config.toml
num_key_value_heads = 6
positions = "learned"
init_std_up = 0.0506
optimizer = "muon_hyperball"
learning_rate = 0.00788
schedule = "wsd"
decay_shape = "linear"
final_lr_fraction = 0.05
train_tokens = 473500000
max_steps = 7226
Each number is 500 + 25 x the weight over its row's rms, rounded and kept within 0 to 999. Layers, rows and columns count from 0. Numbers have three digits each. The size before them is the row's rms in percent of the matrix's.

# up: layer 5 MLP up, 768x384, rms 0.0505, rows 297-365, columns 192-287
# down: layer 5 MLP down (transposed), 768x384, rms 0.0506, rows 297-365, columns 192-287
up297 135:485476496469491458510507496546521480494478485481522505512500476525471469514509542518531483454479484459523486465467479512520545509508492552491522531461429526494522518492485507497478510475524477511506521496494492511560530500491534476517458519510460458446543503496552515492496461493449479528
down297 123:491521529509495455528508464526502498498483514479574516526528519494487483561497499488505485487513494495543509506483497503505498500481504501514493498454460498464513498521497485484463495502501505491483488502510482521543500533504512496510467460520498479452504491498476516539515482468419543475
up298 101:498506571478526485460566501489483509478522532530512511524508482451545488436503486475457518462504543514469506469497497539537496503505479505508502519494527502490490563484474499513487528545466442437503514463515511500480550480502481521475509530496534497503497517493477501509450486500497494480
down298 104:517486452524491512473469545540490497506463528504499484502497453495568493529493466528496490486524496499455509446526480500443510553469500516497503541528490523461513555513492482488481528492501497515508491495518509508526533518490495472477493463503491533509536462487512491481493495501435489462
up299 103:520523488490526501494511517494516512492470494470491504493520488486492511491539500464529529518497535500513532511504487491517545510519435487493501524555506512497469470451465476508505429474519552550464520523460501466502524531479476512496506500497517528503483489537497517510503511444474477494
down299 094:520507485483492501454515534503491512474507473517490538476509559530491486503502530493528488498477499509471477520516511505517488463515480503466485491517489475508490481490503545511485498494488505505431528519492499492533516514568482461521496512457536505514508555469496492506473502454472527501
up300 100:472517502486484532490529469514515518531514492528456492515482466504459520489492524543515479487449501506469520482503458464490449493486493507489500482479540504473475508465484512495489496492495478515476509559516446502518472562520492507503536523485495539513504508486512536479504493518486514456
down300 094:501480519513478458466507510527505504506503528492507502459508476518517446492514453481550556531449546529498522515498453486491524491494481480472540502542500498488487434491494552524503523493479534467503484502501470490528526479486491508487508505501503533522492469490470485531506487495506470529
up301 087:523540539527450481506504516486501535522566479506506492494509523487487482491434538492471521485516523549498483503530471516494474519485474517484537507521523516469493516502486507488538476497521505506534496469510495485496503545491476460511508484505482517518481537494488533482482486489518491535
down301 089:503478523485507538497510520499509482464446488494487496521534488521500545534465492500470467526513489471496515482495538524541493542496499495522493498484504433461519490499522488517443540452537527488473482491493509452495475507517534530517475501510498524500478514506456520484496459459499518501
up302 103:479518497505498489479499493514564528473491536473496494507523509461517516542463512520523492571527471482502494510503466493521492486450500476492486483531534481539493560492487489530490480493520506498474472506533528466508461510495474497516502537532516471467496538540535492486491485542511491449
down302 101:501518523495500479527492525507502463541522467478524490528476528507499498510492474489511492530490492537520511543476512475515533476479501546538467489503510500471508496464490476518497509550481455518480518464457489530499497481473543456517500515477490472449478493507499497461496477499520498468
up303 103:470520505507464470533488469520516484486502472487542528462536531534501526497485475479512499442532491482537489519490458496525533533525482497487506489519496502524485515484488499510480519502491510461517480477487536501477504453548478517525516472490496463505508443521487506548560508519533511495
down303 103:499478534502482542517494497527514556518499487502488464501520492458523521465480498518492513532493506485495550511483483517512491482495503491520501478514533498466465474495533529499473472515496476499445512536507539496526491474514475489493528454496491519484487519499507511484498500570516497490
up304 108:496466536464469525452485498512506463524484495488496533460512499469509517520502461470496466467494512455517515510499455517484513467527482470488519488478450472484483508466532513439483492534489500528502503477489527463504492519513461509482535498452506546503469526484499520487454517538505530515
down304 107:484507527524523491482515493494513466494570498533518495452512530486503495525512512541501461482472522475539486527520519483447506511534469540511489479493488525546497489505491500490495493479529501469546510502528496476465482418474494435510494479514557545536454486490474504482483507454504517544
up305 095:486500529494501485500501512520475472501439527526496544513509507468479486493479488472481547467483492464525446494444479488509471485508496479456503484476541498498485502524490500489483495461473534469497496491522448472507516483501468479463497490484462511449482482486495484478506493542496481448
down305 097:540539516470513504485507490476533486494496481474506496499491497523458522503538506498525488511503503487529539533476503530517502437491498500511514500478532531522488485543533498515478522487512463480490488492506513506482468472531537495482537456479523533468502543537524491485480508464493472513
up306 100:525481503509513531477531528461487502513448500472521548517511532512495530466532497489511528510517500506464485500516524482495489546508462496531524478525532523462508510498540552481500513515525423475474515515521494462478451471500505512511495471478493484480525496514502486524505489504512507505
down306 098:475478495521533485497508495541493462471513547516484466535489494566452509530508475502477463488485504522500440518479469481502498492425530527508504511530518462483463478490507489493543492481467502471500485564503514529515531453520490550493477481517484479472466476503497514527519510495513509516
up307 097:500514514480490503498539474547501531510487465490493556505452526533486474508515482477469533521507520457464489536503509553481500524538488509494482511512512499500479475488547486476518451514516491547511489546456476506486469549509465477484525488493497502482510543505461498467522475512522536557
down307 102:514508465568490525539475479499455524494530513529487517478459485528510525492452488537508472514510493520527508541458474474474495470493444479509515491504491463544505503514467492499492524522468504542493525472505501534486511457520488508550529501479524506508481495471512489476542495481532492510
up308 094:480516471511531465493473541501523485492464507494489521522461497527492501512492511481524500499482524488486511503489510513535552528519534515522464498510519483492473509490514507448514503527445533523483481485542488493534494503535508493445478523523473503549534561408472547446504501542560486516
down308 096:504461489554474518515523526465468530508509515489491479409524503528553466483547493508490518504496495546500498474513503482492501522492478476476534505484516474517473474487522494523524519505483431472509493471477490523517488549496522521479503494515493494503437521512464459489455493490487557524
up309 107:504481525511504454515468528493523528487515505522478482517511514449521511504523511562528496493475499476483482543528533556520527513419471506503573441458514458531504499507500486509502539504559474509467515515504490537487500514508476460517442457499535560568483486498506506518476537474490509495
down309 099:469485487503524506501519508488518485544532495491503510506502477533457487543508483472498452518491487496528563518469494489519481521521519477498465461486504503478480502542510517486502449520482476492530491510487502445519461538475486508507441506461516467471506507494477538506514469512469532570
up310 115:513534528475498508496509478510485515487507546486476496516492523524512485497472475522527502470493527522508461513472542512497496464526472492508450510529491496529474486433559495488487486485459522512478521541538504514445510496464520513521530538509490517550525473545500504499501491477511517476
down310 102:491463472518444508496513522516515495503502488547472464483499491489507467516472483496501503541515528454531535517498481504479514516537520485484521489503479532478487428547506459494466452500536549496514492461505478517510487503479458524455518529498511496497521498504488520496495523501504504499
up311 098:499509457465486496481497481448456513460476480518491550509513508495496490503522492484474538504504521479505536522494513487518508445487501494553478506533452507497495502444509545489515486485466470530517536487500504528478545513480457501505487507446514532528465520495500464531503515503477503475
down311 106:518508522511529501472511482478504463494537539470505484457495514491485521510534507478482465481465455529459510523528492526484521499497515477501537443474525477515523454508522497531437491536524495526478466504498463481553465466500549504520465503517464472499513482486498471481525502482528508513
up312 105:526538515474475524499490481508493510483486505514558507533494511497561498506519493497490487495533463524510518498489503463533484522502453492487469534500494512479522496465482531499522518486526507456509481511516518471506523469473519494483514500489481501491525490542511480498488493533490494535
down312 100:482555511512533495487485490526511482512501516501486481503489523536470512512466469473502468504506519498512496508493505505493487481509489482505501520521483534531496514508490514503520483500488513514507492507453492513457521509459490472515480500548487525513529474480500527493484474459474537515
up313 090:505521475456476526508505494488529493558544489506545516506511484461540528495537480497483529525495525458534534518487501489481535500474535511526494512548512554470491504540458497498504500466499485519525443532516496548518509494510505493484477505450481545486572523482456465539520495540512500470
down313 089:521475524474475472499500504491491480480531531467519524470518488492478478513475515532443516510496518497529491473547528453455525530530470509524555541509499487483505447486521511491522496493494507522484498540496531528476474515498532493511484486506496476548559456497528485509522509479527510457
up314 101:498509515480546535540542466505543568486473508488502523517491510498496540538542534528483509487536489508442494447496521514528556521500457457509508520550438535502504523486465512494490501513504486490529494459512460534497486522539484531474497478500474471528508497529498525496498484530541483515
down314 103:525480532532498517468507509448506504503522518496515506510514515490495476520488440498517518510560498533525434502497497481505535503545507524486524522519483477515493551550494485468444490500538479507539514449477498521540545532481485481497511491501457522502468459473498482511438477461490521479
up315 093:510522471479519463488532505505506543495517503481500475470497506540492511504467453525511513481490525543482503512468481477516508467506526504528497443516527568511514459471466516518444496496516478473516456540498476469465503483484521479499515481527493552526503436510479499506500472504496514497
down315 089:479490522466511549497487493522551465511493435535482514517585466513529471514501534483510496483477474486484496535486529515471515521481520513478535558497527466502520484507503468511530501461441487545487476477524482513507497525495525510512498524479499459512498538511495488540524541505470486517
up316 104:540553488517519485488539518484509554477477471538485479494489479476491505502525465494528498533482511486477457510483508487503461500491517472529545491491538443539476488552490527547519500498541490475455490563512465503536469511500535516506527480464533521520485531500453520515500494497498535514
down316 106:512493538508510528483524511478508478505463473489521468462499518513468521478519472509522500537459505458498520504472484539509513533570516456496491504487484502530500498507444501541519523511517479514501489531509477514512510508512496507518513524489505496486482490518477476502533491497521463531
up317 102:513497493526502515509492524538481474536473549515502528499505546482466471545481537503498533462470527484458512479510507533495497536549471494494486509521538508470503522472462476472498520496475508486526522528492540478511504484479500528499504495544494528493505519504496532449498489502454497521
down317 095:498510517509503490560487493524498503478518536489531510491516508476525520503496504473511460537499494480505456461458518476490471516497488541500532524491500465529494467505524522471508513438553539502498502494495505498480523487513491488542532523515494477504483510530495476518504477493504497497
up318 087:516528490506493491486505509581463476496449465512494483504484520521504521567500545498535459454522493517450472469490472469533520499537465507506473491492524453524503490484510516503507486501545523471501495494490496504548456491523524502493489523530561525551508486521502487503497511503535488501
down318 080:457455520487507474523467542518439516508487499476459574503541497473508451512489519518479504519483495518470475482502470488507475500518509537520521492511496484530521534503512508525503503467537494536504499521525511546487516482485509432514487462521451555532478477479542478533469476480468496498
up319 091:495554505470488512499513465522506496572482508447481532497500486506522518448462463505500524492462471489479525448587506501483478549512525520493460480509485518530476506507538471511495500501489477494504534506494501499541502518502463489514515484521475513453510524477464522511498479515441542450
down319 095:494477503525481503505489489505526447535530549478545516509494551524480506504512506503508511522530492470472524493523494516512475505492522483467454501497486493478549430540511474525537509532498469523474503471506528511530496518440471468468527506522513509518509539473525502525525499463499464522
up320 114:515513492523485499458493498484517489525514512488514484539516536459471516484467522496522521493473507505515514515501541451504513479436534502501530516503508528506494492506525509449487469496517485520506521527487530489520501473461498500515466542515461484491524524485491539522507505530512500507
down320 108:522489511539501468493504509500500499466512466504534486506502529531529542472498471519455511502556521452484565486485556473476539547528500491480502522510515480543499551483432504502522516537496493502476516483503518472499455524494475470488441487516493553504513502488483491503471486480497489482
up321 096:493492563502520543486477476484501492483486518504496528512483551516496505498479522499541495458514474487504490534502502489480487480565492478566503508513526502522481514486502516481569490503523526457519517486509541522472464518519497500481526495499523468476513469530489491551485504501462475484
down321 095:505521526526472498474489476490524512465502533512520500483481465495517466539508496477488515456512479469523515476521509493482515518531571492482491506469524531479503460530501495498488531519477464515491526498496504497536494539486456485491463496520516515523533522502485511474444529493533463538
up322 113:453502521526493489494487485510527503463489500514483525492530532497510499576469508470484496495490476486536528496483486483506518516503515518513512506522538531467482494494510531477444534455518516500523530465512461537495517492524509512572538473469492517454524501499530523501525436528521484519
down322 112:524480475508511525471496500499528473463518484464495467511501486468506472533507483511488540537524520501518513538477503529472482517508478533485532503492512546461493472523475460522474497485489517462510522482515493493512488522504510505492529483483496537503495533484485532500529505498549470523
up323 099:468503480508490486495519510525470495485469541490462524494514491483496525525448505472516517488518486505438492515487480515498527509442531508480501524512490505487523540501474455534430496480509517512504513505502462508505538500464517544470524485539498504519510515486546546526500510500469504488
down323 093:489455501495502514559526524524510473508507502529483513544493481535530524491508492513485538486501482515516502537498498500513551534502459505506505474464519565502513510548468528459529490497532510482486488496495511472474495510485511495518484539517541499497514526493455502509564520526518496530
up324 095:511486521518480535493491476518523502489511470523499503490508520470509506488465498459490537523524455499514479486498529507517505523524514494521496484428468482456484524514432443496519485532506490505509518519484501516493495507555515500516508453476529543537506503443479493527494475548489478475
down324 100:492520535471494529484484517463481544545497486516509491484485524485524514494472488459508486513525481521474473485499468500468535526482487482471474482499455493508510489482523507492500453470506517504510498460482481520498560492509514469532525516470522503508524461539464538510499479509493541503
up325 105:488499516530527497549504496499490499504468531518500512498508500493539507530559505477464525500475463501490439491528545523547513529502533521491516500528504517463487475573515467516503540554541484486512453503508483551462485513511484500496486471484479529503527502512508454509530495505467490451
down325 098:490497545530526501512478531474468530515546529480492482474427493497502536514572550482491470497514513516449495466514519486499467497485534457521539511497522490487510491480461557505485539517520444492464496449479501521507525518458459482533482524484479526497454462460492513549492498487513511491
up326 101:488480475529469479476476472511487517514482533516463486506483534429494502500461484441485500486456499481530535451535484503531512502518521503490505478461531476441543501507517465518488540510465512527534536509491550500413496452429509493508462500531499505455497508534528514487499471538525556489
down326 104:514557525468548514476527502514557498465480470462494508450499489489482509515508498528465490491530497533499515510477541500498512473465497519543475467479496489474536498500527501489475523512540498544495488530480483483506506481529483481456507492535520527467500501520487534527509521454462468548
up327 125:487476512461482483508522489520538517514519473522455507504531449542520508505462477446520499506489524505518463497460522516533469516504480526515472544502518495497531504503469499514478487518470467502542468496428544465523483489515491492514496507504491468467482487517501476500493519516491511522
down327 127:517557492534488473516483524478482476472508491488505517495520472519466526492492532519522510491507497488471490487544505501476515501447503484467461489488496471459554467524495467522525492541502495512475509509492541509464478511448512508486514505524568493460449483528500511500496533479470490501
up328 097:534551474522515472537492495518492509473486484497511491509554546517466493527480508500505479478485532537498464522498542481492511504498504490484456496511539518437507500551523485509517477530523514497499532479446481517519548479503507447509509479515501499520557516493519493471487494502541495494
down328 098:483456533530488515518492490519449522506492474476470456463469440511487500480487480509515526489530518432486496549519488528512468499499519505504492470459498494502539517485512539507466520490485500519522448493528510498551474461454522560480507510502478530473482513525528514467472478545487519529
up329 112:512548425483500484462501480458484511500473508468510519495498519502490513493496499456526531467532509473474497484488510488520475473535485553545511503501532540501552554486504487535531528525476540430521505525503525486509490530497502540531465465528494474482502483492536490479498480512491485481
down329 094:520507512511534511505464467519455488476496480510503464523546529509496466481553493496469496534502481543498515447471481553511521524507503477490497499524523464465485478482544504477519564520501466484480487520479542466505494521494498526478499478517509483464497473507513491492505555478480489480
up330 093:457529506480474507481502531484457516515514479485490533512472468479460500520510468501529502485478521523498563535487507521529509497463493521538530542465532495557495486488519504530515504472426500532500489493489537506504505510493529528514491530463507489500488533532502541527511518540498532506
down330 097:507531489465523528485511488495462553482495470461495527487507459528489510486506484487490496493489514526512506516484491476497504530521495514463502417527521509503522496546495516499534511529535505534480470524513510519461460484518477499475505504515502458493480510494533532503481471525521483523
up331 106:541489459471511522496520514557507535502481499463534522510540510501495504436467489480511490490467472503528540509525540510498482513520525508483493509506510501526448535505530502478451446503502499510504490516484516515519505499525535558546527522525485499550510504477526479508544472519502496491
down331 108:506509535515520502495506464514517533467528460516514496517473485510499489498507526489531491550548551473504501497509509513467501497490516501482461513511488499519508521513482505520498497521539494483464472541497479492521539519547491491488566481458530505494481470508526494512473493432517485499
up332 097:487493454550473523492539473489469491519490464526477482518483487498532517526513494502510507474499456515467524511530505540521513506482525510499481467481530473446448505502533513511498490508547523470459598513503533476511500546509504535526512459488466485505473494497543486537478457498478514480
down332 090:508533522489507509478488523460514475471527435506447484456486523497465518514509523459499502540485475497525475465490564469525494507497493528522551505514480517494503503520531525493548493483480502598536485491507494501506504484532500532468471473469488511519515532512483517498478486520516508456
up333 096:467532523507463476518488518497544527534541478517486514480456500454483543493514483518504491499494524517489481520442466475519473476507468491472524486495517489537512529504481487487489537552457522490542467512503532497482503493494529512503476493535535561507538522473473473501442485482538502484
down333 099:503474583497500510476511483506494547508553475505470448509513522488481463500469543499549471508527502484492478481508476493428510473477504526522503500497483505498462481473498517496509496484533507450468484493542484487503547488508556480519473488520538505517547501494502471525519517517495472507
up334 101:515536539513533523469474530467505535497512471528490485491423505521528515485472459486497521497494532437543529510550508534518532481491477458492501502521513524468463513522495467503518449479514526505525497496451513492496477513475476482449501469508518508488477470510455462488518486505499492532
down334 105:523565485482508534525463500502505502487507466558493545524457501524531513506459494471508472539488476483531479480498516488511522472528476484557504477529513498503493465500473494521500481470496523508489449511470487479488504552490485480443475492476538555505473516527471496506481524464536545516
up335 104:492507481496518480497525501487488488484460437466491517508510498490554490540488480523509489532482479516482492495523522485511504533446519432479497452499480467499477457479504485506511474516470492483506530544497513494468534508491510517523472503491517519492526481487481500493543499477492481465
down335 108:537505525504458470510458505500486488467523510520495491492474528497510503489485489491487446524483506484468449499488515484470520492486503494514518473527485536490534491472496505497524485514497506499558465519518503508505506514502524464497511523530496468534495461530491463483498545485488479495
up336 107:489509489519522505483476508487538485501488488521534545543506541514484488506508496499510512510493492495504537532505519492511537486533521510488473482514477516489480556510524485495452529515484521506516524555474495501475497543511510489465491545503532490469464508530538519476473520518558531481
down336 105:464491446510457523518465482511478475528541547497523488497531450508471497517481500518481476502504484498521445517467488508468458492499501483551519492481473513516483526483463450494511457510494469495498478514495488501520507558473499544472490516502470502493466479455471529533481439468481516485
up337 090:444490513461485467517521506500521501473503448487512508523471491437466532481498499524545473512470502508513566533494472504516477466496527501486528455484504497515487509500475494508496517500501496488556524495519533518498515456448534488505545496517489475487503494490436485466471501493477518523
down337 089:482538470494521500470509501465438507500512546518455515509544519489469494477473496517489468487508469492468497458542498484511500540491494511525502522487489461500527528519475485521500544494491503497511486509483489486498536497495505492524470473521454550502490486502501525525484500541543510476
up338 102:523462520507506484471465510451531507514547480515540514476504465501516496518522515480550488510480520508484534488463492520511492521472485508467488486503515520477483476462484458518506445495465505512500468508485491493500514481511478504470491502487479559465496487486501522490506522529474571469
down338 098:480473458475498490506512525483521488488510540471505465493453489527512465482526449522507516492483496506496528447535508486505486510537467484469498514505524502472544498498544458492490483509499519473453509496505519519529454479495505491476462477480544505502511516530499495434458477485486484478
up339 102:517479496512530559541513511470513494522483497516494512500474522504500501456527502544483498501487458515457492547479504528525478485555456496509477495529522497466474508507505506494509505515544490502469521526480516494516521504545486451521493483483504540486557505489467478499489482542515457502
down339 109:504512509498504518499498524484529515519512475510489469487534474478471519528438519493491477529489466467478524515527509492496553486465493481458466472517495551503511446512536491509487508493510522526476477511526531525503519510521560478448492480482525524518491482508475508489493574496526454464
up340 103:465531465483453491488457518503487525468506487538462537512482493505576446516453468526465517484472493463517490554512538487499482492489432464537497483457524493509492482523515480492523535513500485502483476467485478497500482548502502512506494492512511488476489495513459494524450502472490557488
down340 103:502547496468490519504505514518482477514524449462492512507524484505482457490526505529459520529510525480508426462480521534508540515461486472484508471482521477465526468470504497482451528511534495515511478492513500498495544518543515536496465487533507470489465486462503481530493503506499465498
up341 100:469503491537472475466490504559484466517516492510502507522540497501467466514498487489514489476485491519519525505502494512480476450513501484493518525489472506465472529455500506458501555493478504524530492500528487523489474542520512487513479468544519503494541508496509480467450543487499487465
down341 102:498514497545491495493524491464452496471492481505456466499526521489521485495498455527480439505506490538526516533511493500484510505508531497494462481529487548519520479540489511449512501464498521498515496504527498532500487495486525530458486510512545511520514559525460460497493540473489520508
up342 097:482534459504537472519447467515449466511500487457503487543497508515482506528507483478502482489498499461492536520509500509499475477503490513504458533518561500475481494483472501507553506468490492496512468478531505523515474481517522503490505485523491538501510476532530497500469487554473505518
down342 096:531470495476470483473494497485518490461499492505505489475500472546545521487526478486505537493540473514472485530472494503508495537543488530447474522532472525530451523505507513517461508468505537522514499507503528485539519517508488474453497567459481481490523486524500494513536501484527512493
up343 098:511449537516487494522502512527532515448496514529510511519480467513461499477542453519513492510501460527492473477504508506518535537505497504524506496499529509520463513532538471489512497551500501485545507512496456464492528476469496496470453488508469475555527530500507500508481446511474525491
down343 096:508534456513519489533545487495539500558504468523507527500508531550508492491469508462530481472486506465478463515503528490494499512480519513474474508489529523534536517516520521486509562502506478517492507455511539499491506517486515511515509487463528522496477512508478485494496495474523511508
up344 094:520505439553482519532459479473530546449463528490513441512485466531489520503510501473486482479464525510510466506484499495505504502572456473499522506491535504511554525510535517507509483500542522511515482534505489478490476472477523438500477463527492543501535546536454509474524549488512550469
down344 097:521485509486503519467525498540503492527527448454492555548514532483468494474458534478551498515488506536530537453528493499503496521476511513517542476533453540474454473496487507470492512501465520484468514476514483532509512493495513506489511502511523508512523479485523485534454442477523448504
up345 104:519521514518506493532465514478513482534505482490482493484513495517524526525477465455473543503532472558483502507520477460505508499485501506525469509489522483510478479498540503527541504485532491519500474527508488443512457490525479436491505492510507481459554504473453520530531483506519463459
down345 105:512511506506531550530449486532537488482496496543470513482493495480479550516517525503480492522506530486480477489499491515470496496483444490470540468480450490495521500532530462545558490527478460469434508512453511493533490531537512522536469503483524493528493527519526501538496478515493461489
up346 105:483502507464492507497487487479535512487456488497478525551496550488504522460515480519516530490512512487542481504531511455504487538505458497461487501526456541511512514466525490491490459542510509516519469486511499535505538507544509524518454507491473525469540543489506496455491483503534497536
down346 107:474533476553539539506523511499508503499497507495461493510527503486474510468476518488497492494498539472468494500547522473470488532492501483506515473453522487497479531502502477505538489521519470497490501450517490494482507487526497462499500484487506496478489497509461490479525519507443520474
up347 099:493515494491451517499473478457472557524498505504485523467526480499522508482480521508466481429484524512509514462529514483533496514478508476516548547513527475509531519476506480496458523443503475509513473515521531513497490537513467499541474518517516507527532502511507434518518465512515500542
down347 102:508519516540522454483506524494497493541474500489486476488479506480475525468503493474476478492521559492512513473548509503460467539506463513504494486467529464514467507487525473486486567482467496516473511499505497512491497512514504492471480538522537504518519493458485496520475494541513439484
up348 112:503521462517474463528511473498474494492487494513504538506504515540491506490450480475487497460516536515471548532531530513485468446481491477543460485490477497438483491448483517517509447477511530487516527510473481535486524517539480521487518497496514516492457490532493548519501481508495505490
down348 114:526502459481502481516524429534475577499525509547494463472464524520538497501515508481534463540521503474455495532503539520489470479493496527497504502441507522467501484542498499507489443522519556475495500504486457515489501544519514507504527506523541502532522520465499531475528497481510487488
up349 104:493493534496502475461498526472528521553489479456504510509491507496508530467533532477497460509526528471486480536459461519510502486514502500460449526492517489472494491539497514539469455528524555504521475511503490532493472447527497466535493493504511537512494513505508466471506529526480491476
down349 106:465512457512507529509493502518468504454507541531505513514490498478524513532525488528510503481492470471488524514485537514540476485488543528480499516492504496488458504490505471459468490480529526471488471507545515540468499547466489514515519513457505461473534483486480476455499511517511464491
up350 108:467472489490537477435487503481489518532498484517463499505450487505518505505501523468520493516457513483458481456514495523510477486548523490516483467547473479461505511482520501523523519464491522519514498450535490523517530503483517501538477527511469506521495490498497484523498458508499519508
down350 108:474506501510515507550509474484484488471550484511473514509531520468469563489510518447525492528505511489499474526533524534516511493473463533496492512485504460505509488473505514526479483461521530495514483504479486495509511537521484476487564503475519473495521490509523495481536452490488483501
up351 095:530525471509491492517471509530503472531496484518509516483509507502470489511472517484476486532485499451507487483499546469533491487483486456524518490510532516537521472523470454524492493492558517471471496513505510483478508467456522528508509481562468498508484451485560468508494469446511539486
down351 098:488470543525494506519509551485482531473511503488518487494489523568535452506506498526513512473512518492469481494494551528503547470519480485461473560481482465533533511455473519471499535544489477487547485478525517510541467529492467512468501552485527507489543540540516463488481528455521537511
up352 102:540560474500475511498491511491502488451498458446508503445540501508546488503463516520529507510485473474505521505518487512493469471495486443489493489489503517482540502514476517491534502485511524483497511481491468506488504471493483483506491522529518469496496506463475455466495480510498497485
down352 108:517510536444502477484482510527506484491522515500502492520493481470467484480481544515524541503510487459502473495500496527490527471517502512464467504499518478515504466497459497517520523535477538478478545542501529522472542495507528510495496543507490486454529518489508487534514493438521471462
up353 101:491460491524502465486518471523485516525505494516492528503500553503472477487508503531529489491507507496464517485478463474547518473514506537462528495536543513515474523475513497477518524518514479523487507483491513464459498553499468540468513536514508514483547499495509495500494506545495519485
down353 096:456488503501534513501517526497499504480491460499470470491524518501519520472480503496519534470475508506477480461491488493484500530530462483529454522518421520540514479491466463500469550496518469496517490501531519472496513484546527452515503517504504534542501537491481495484482508461494511487
up354 105:515473469456506460492476526526497465526514474547511496474492461448516505498514483495517505498511518536497511510526468556543550451515480513472465500481481513483520450493494490505487534512526500523528557489483520479484494511531494473499484512532479491492517506486525481509510548522529526501
down354 108:508512543530494503505439494487525487492496488482495495503493524481487438460478480497487534485464495504469530540503520476479499528519485536464511499454476488503448509548494500501521503559490461480527510526492476541494495500515497533475479460502515491510457511513526486445496494468478507477
up355 100:505498474458510527486463506544492526518510492487504483504523488484528542526506486513472493537434516544515483550507545478527515545502451491484497506523510505529469486581503484468477491461511489513500514509501451520515451515522458496500476506503458529513555504504521461500482504493510504486
down355 104:490498473479520493513465479554530474490507532517487506479499479523494526515499524531502510543513520460503492510557528478511477466479487542512480502517498524510487486493480468498477482514484483501540534504547503495555499497525546540496503473476477469517483496469516550486517529511481481500
up356 099:492468475505484521526511496518539506484512483544488535486501535493507477503502510470530443490475491511476574526491466526495494510511505529487548483493486507493449484487491483482502445513508510490494507490499518509481503522480495526526525526497535576438511462517505499501473482522518544527
down356 099:453506492530469488474480493479482528494475490484459455533500429507497471500533541465522549502473464468513477453557487519486462474505512483526488471488504471471516496478529506502517504504519459554478503519481524503527491472507495525474510509554483503540476545496503481542527504490497505491
up357 101:511493463459479521520483506470498492492464493515539481496522530467502540445529427521538508559536499499542460507507503510525502479485523494532509469536526491480478507548488510481538499496529451504511519500467489525505471504506534518490489471474533503478498473509441579488493525539491544532
down357 097:479505493487489509477506497552488521505474522498465527529483539471471462478468532486526534480483505529485508478498499501519464490489497547500544455480543503476506466486497507448503479516521481506503512485515488508495513480487514508517524500482412527531474479484508494504535485542484504484
up358 102:482538552504466479521506474508492540461493465517480459521464488503541480498500499556524501500475536498495503552498482547505483481489507524492471497531491472437539524502514503495482508516518459496476534496477461541512492467508467460517460469513487532521525513517498518502525463500547475493
down358 105:472497495540481485502477511527516498502525500493467468480489550561457475522504550499494514487528528500514525512523495495476483500517555500467506488561512558512552509463505512498546507492511513448513500511485495518480503505522511504465475515520489535492531487514492510520483515526523440518
up359 097:486491506501492467513489517500506476504494433519513531473518510519484498571482529483488487515458482486495513507530517563529496528450516520496490471498524484483512462483469483477465515511459496491492500544477459493560486472533526495499467521488492502558488493508491527526508503484484477499
down359 103:490546456468483509534502466512482458518483497552497489486507527489529499458484514522563500535517506497504495561540505498527458478479540461497500513493500461485518516514491505520498491515559524469530490467492485533469540520498478487469510513505487497493504529522518537507554510510490481516
up360 102:475494499504529502502489517483542490539501495497517457501527454478484540491490509481480463493513492492477497504519479488489448508467516538541479508546479491476507510514486515546504508475525515511504495477531512510526474497517522480504494485508493514468490545520528511467508463528532504504
down360 105:464494505487532448514428555534479498469454522489504512508491507538505513493468534511474479522511514505531488488522522458491505523482533466476515503496521478512514525514470551511523508501528523522486502506492461475493499453530529508478480474491493504500497478501471492535499549456524525491
up361 105:494530529550463480468500482501502517489495497516523482504465510497543535447487515489523516498511484494496510522499548530500529501500529459508497531528482477493468461518508498460516473512505541478544471504498457484481445497473473545521494527562497510499475472490481487529560532474518502494
down361 104:476492510485573528490484504455433526461481506446495425482497540514465501481490457488506493577504512468529487504499545503504496480527490508492491458441526514493491501493502490452512512498474492525540503519524515524531545488523454506484499510485471525484484487463495553478474464523493457528
up362 098:502489462487464486494489478520523505525472478482528527513498459483500502527439489504489529483444453480447522525498495506480495480502478519501524461561479533509500524508488470470489514494512489505537510537475507500496485508464523461534480475442444486522516521510512502500504474487501500508
down362 097:541453481492479489558500546510458487473550492530467450487497500520503483533507498465501535483558478520448506459541494486465530521484518460528481547477513472522531527484519473508521484495518541515462484462489487470508482504482498495444474528496531486492522475510496530509504477518458533519
up363 091:498507504488519515469516483485507511533510475524476449502481524479461498475494469530507459548473463507546517504515543494483502430470466516533493491487514497517500518526476480472450492511521500443490467526478462528487542455522512517514521484510495438493518508522531530504528488517500539497
down363 097:525455502548474586497525468446514487437483530542484489485483459500536510556523482494494501465542479479543516470533517523473460494480476453487464495508519549462514521480457531478477474531499532464495485503526490511480475540509478507477517515425510448546510474484521513524555535494493510484
up364 103:467515518481449479492489484461520521518480498490527522475506484462497465500538514531516494511464489471485518489467519507523545495492499469508491513519508488525512493476512523537490498495462456487507555529505463506484508528461484499497482516560493524483502510499491521527523518507549483462
down364 106:454491498480496509447508498499495492535471479516494501498510511512490499458532498462482485491516508484529476470498452444534496508474454507511517496492509525495505533515496526524532546498460552481518472493489492499493516475547492534528481484519461505440459455536504486498502497469511487501
up365 094:509519459496473509518454476462467483465451511509460496506505490494478521511479505475462511476500450458483505495535469502505517528506513486487511512488512488479511506487482469539488499519475506468501459497489478517483520494516489528491542543466462508512519502490494462475463504542454525516
down365 103:501517495548559492507493494505481516459551480484474456477473494516482538516522523474471496477511497507478494478501452499464518510531511487475477502466557502513472480527488485510554494485521531488496468532479476452495526481547465488463514569512492512505445446477518500526477464509481487538